python train.py --n_layer=15 --d_model=256 --n_head=4 --n_kv_head=2 --head_dim=128 --d_mlp=1536 --vocab_size=3760 --activation="tanh_gelu" --norm="layernorm" --norm_place="pre" --norm_eps=1e-05 --positions="learned" --qk_norm=false --attn_scale=0.0884 --bias="all" --tie_embeddings=true --parallel_block=false --init="normal" --init_std_qkv=0.0376 --init_std_o=0.0266 --init_std_up=0.0376 --init_std_down=0.0153 --optimizer="muon_variant" --lr=0.0107 --lr_mult_o=2.0 --lr_mult_down=2.0 --beta1=0.95 --lr_head=0.00843 --grad_clip=0.5 --warmup_steps=200 --schedule="wsd" --decay_fraction=0.69 --decay_shape="linear" --final_lr_fraction=0.0 --batch_tokens=131072 --seq_len=128 --doc_mask=true --train_tokens=1179000000 --steps=8996 --dataset="wikipedia_en"
Each number is 128 + 32 x the weight over the matrix's rms, rounded and kept within 0 to 255. Layers, rows and columns count from 0. Numbers have three digits each.

# down: layer 8 MLP down (transposed), 1536x256, rms 0.0937, rows 419-438, columns 64-127
# up: layer 8 MLP up, 1536x256, rms 0.264, rows 420-439, columns 64-127
down419:116130157114139179130133073158144100114141070231142149143113099174146133065104116093157120065094087176135212098184083196128097116130154131132109135086134150097084103171121091113135180142100181
up420:146133114114065076137130065165101139130089093126112088128108126159137167191085142159135092098135117165107118081123125083115143089087146134103205104155134109165134130129124163130073116149121143
down420:130168151149133181139118125120152150140174140157156124134115124068122133076139168114125117116217141040116084195114133122118154153106156124147079128090134127123099151117138092124152113183144102
up421:157152070116082122137190108134118071129128136163137147120126182119094090136168066107110094146108183111054102160100108121154173161089166125180133118103161165125119133167118127111061129114126141
down421:114135104128143129123101108103125093136210114130178129109190123143092198182152072058114082159120162184126093148212102131138141150037106132149155149169101112137182124194074134097111064193175119
up422:063124133124084185166110101132155146112081115139130075102133144151118174105168135131109091152069125105166100069141139103082150107142149129083162098142141106142094159103130146168108112113173192
down422:117175180181131154097103129148150117071139121130163072147196096138117109102086080129108056106144119159140181108144113119122112127113136187142175166116142134135166092158159077098146141098144070
up423:135145104109127133136080119177092100108112180135125153129106164073119144141107157177114106162136134154089139146193126097148205129115076132114158165145125165097111147105153118136086154166141085
down423:155101153143099126106171179118129149112169073143143138147161105111103117110116140155135158105106114142126051101116123142127091128138131125161120160086138082171129114141147196129174119092119091
up424:147126082164121177101162125145109099164134131121124102174170027152147117101147067175113107128122125117094139169121143133040105155077154123137095130147097103110121109090135137077091127103114130
down424:127132081169130107166106116160137112141090124110109106076168158192100147188168185160118105138095106134147139124148085129180100127137104140124165144113113184151112133093125078133112108141073158
up425:113146116100122126169139101135133107114172185073129067121106116149102187157133091132108082163184141118127137106132133067166131135132101105163136071175115065129138148065101153071166071129139136
down425:155151112134094166162124166162133126123103150112100124144127173193167157142129170162100195160133103227084224099079102136143157090173175169121134211144072082139152081144136148112069127107078102
up426:140087084133123050110125146114133112141151131153084085102099084156125132175104144124119157167145125102130126155175138134113147116159089184132145152149098166122115099164100161112159177137134123
down426:129114160112139136161186138142066108105143160116159105156086117117092148112111124104141151088101111098161111117139119138117106101146159127103147111125119088115144130099132119139085086151060130
up427:099105181109111107141132044171096099072131169138138083162126165125103112137130125123165100189153124110135107174125147107114121110163111153145144172107128099122132124119090146031130131143071190
down427:166098117195113160144169146112103138113132094112065146179151158133126144109108115119126112092141084105117120138118094087086149183111118119175129088097106175122183115075080126093130135082196094
up428:107094160139193046126144133165125161111097127165078123140029076151129139175112115148115110103130156160096122103131079110085139125120164172117097083174158191111172071142122183155092106139146150
down428:118063109221089142109146063158164162075121177135145149142132090142056111161129140169213191086197062082123166093093124108133143143120092156089123116098134111100129144119114099125123135121082118
up429:153189114140148147178165119106108127135114144137142132128137076125125096136148145112126130109146159115134104163113160153113075136099127154173079168100098092091151108159108148161182096158097100
down429:147135129188141087115153105144163140123169101159119109157154172105128119113167100141157173187146131134155167111155096117127169103112094101131129136092135132179112125109120136103148134154093115
up430:115159151082123088099115121113081122133114132148172111186106128105123148152114126112183095103146140122158152117222097164097165146139106118160164097154174101126089107090126111112133183138124083
down430:088138150119092131135159130106115115158101106117168116124134092085188135101152123197056107181094141205080157170186107135143091106184122091137151167171152114187115172091184135141169143140176099
up431:096175164067160204133110119105123068114169089139142146094144080094167130130158130116160162106169113166131177096092086172102058201139148173096146135110082112098168184102114116126143184074171126
down431:160125183179103145188082133185177160095145171163139127153177169150118083161146152112153135077079079157112080135158114087181079123173128039127170167093144089061204193138121092100131125094142136
up432:144221122101152099154140129091099119125130136167111129125185182094113096088117126154127122175105080118178130182073154073141133086167122118052109134094090115035087074104071149132105151111160127
down432:030138145098150141156096152087078122098082154157115114115134170137181122193173199172113130080121119136139128106116090116159121140175141129210130131152169175162124140118106131127084136188101170
up433:106135145106072126175091141133055106131137171147103161171183104108135141077173127059127116131147150096123114129089144151121192159073115105157110129132096174097081135083119129176158165109140124
down433:087124112121151148132198117084094150140108174127166173124092167155167070129126083165152146123112128103156188135228155145158097150114152081144103076140163122139117113072161128096097064119151127
up434:160169150143099110135187074138104138133111112115052119121145121131143094133102146176068123124178081161105108112108080141161133146145103187123158133145145180177163115140117160158127154182115175
down434:158086132178161192108106144127092131131160085164135116166140147124160160153146182115095145154146106113102167135135119133121119144138110114106087101123155110109100110089106122115106097114125167
up435:064124067177074115127109148108175096128114149157114136109083167197111139107106096121133181114128128083134108148167113162112119150141074075160077138122123121072185081121148153122133113089180129
down435:145138125127157154198155135162113138086117068125123128067160136136129116130168137160131121036101112133122181124101091129163134091127094118101167121120111142115084149154165127123115173189175108
up436:154122156089171114159115087201146074145154120085076145148084157163120140158129137145138095138104111153069088108139158177154184167118213171116058180143084155146116110158116170106098125165141151
down436:103161144120150084084136135126117116134123151143071139103161158048108137125122158065027125135158102143140121098127069125171071136111117121177104113179147092151135100105175130095143132156103071
up437:079154131128104153139138096110059118168132145137117163147124101216169155147099155102110122151166077099111149151137144115099116139096149186185126138113109113112139121117091094149129111122114138
down437:147093114107142104107143168077124148151114099117151110177144141111109122114109142158130163153145142101089110091144128136122161124107161121171179091106129137135118117106175133122133110118073142
up438:109124101092142085184149092147135143119121143089127095177097080124082167121178127111161131153201094105155172170106112135148136107120136148136139096077135118163070127156147089141036080139119175
down438:150127141128142164173070115111084153136133153096139132132190091147122146091189097150126115119137156125107160122129120135180167158190092101200117100149126174123194101161078136134096125161143153
up439:173109152149193106138159128099070155129177138163104134090163137093100153151077139052137155164133117170097141083104122078174171112109145112132144176116115151098114128109140112125123159126165139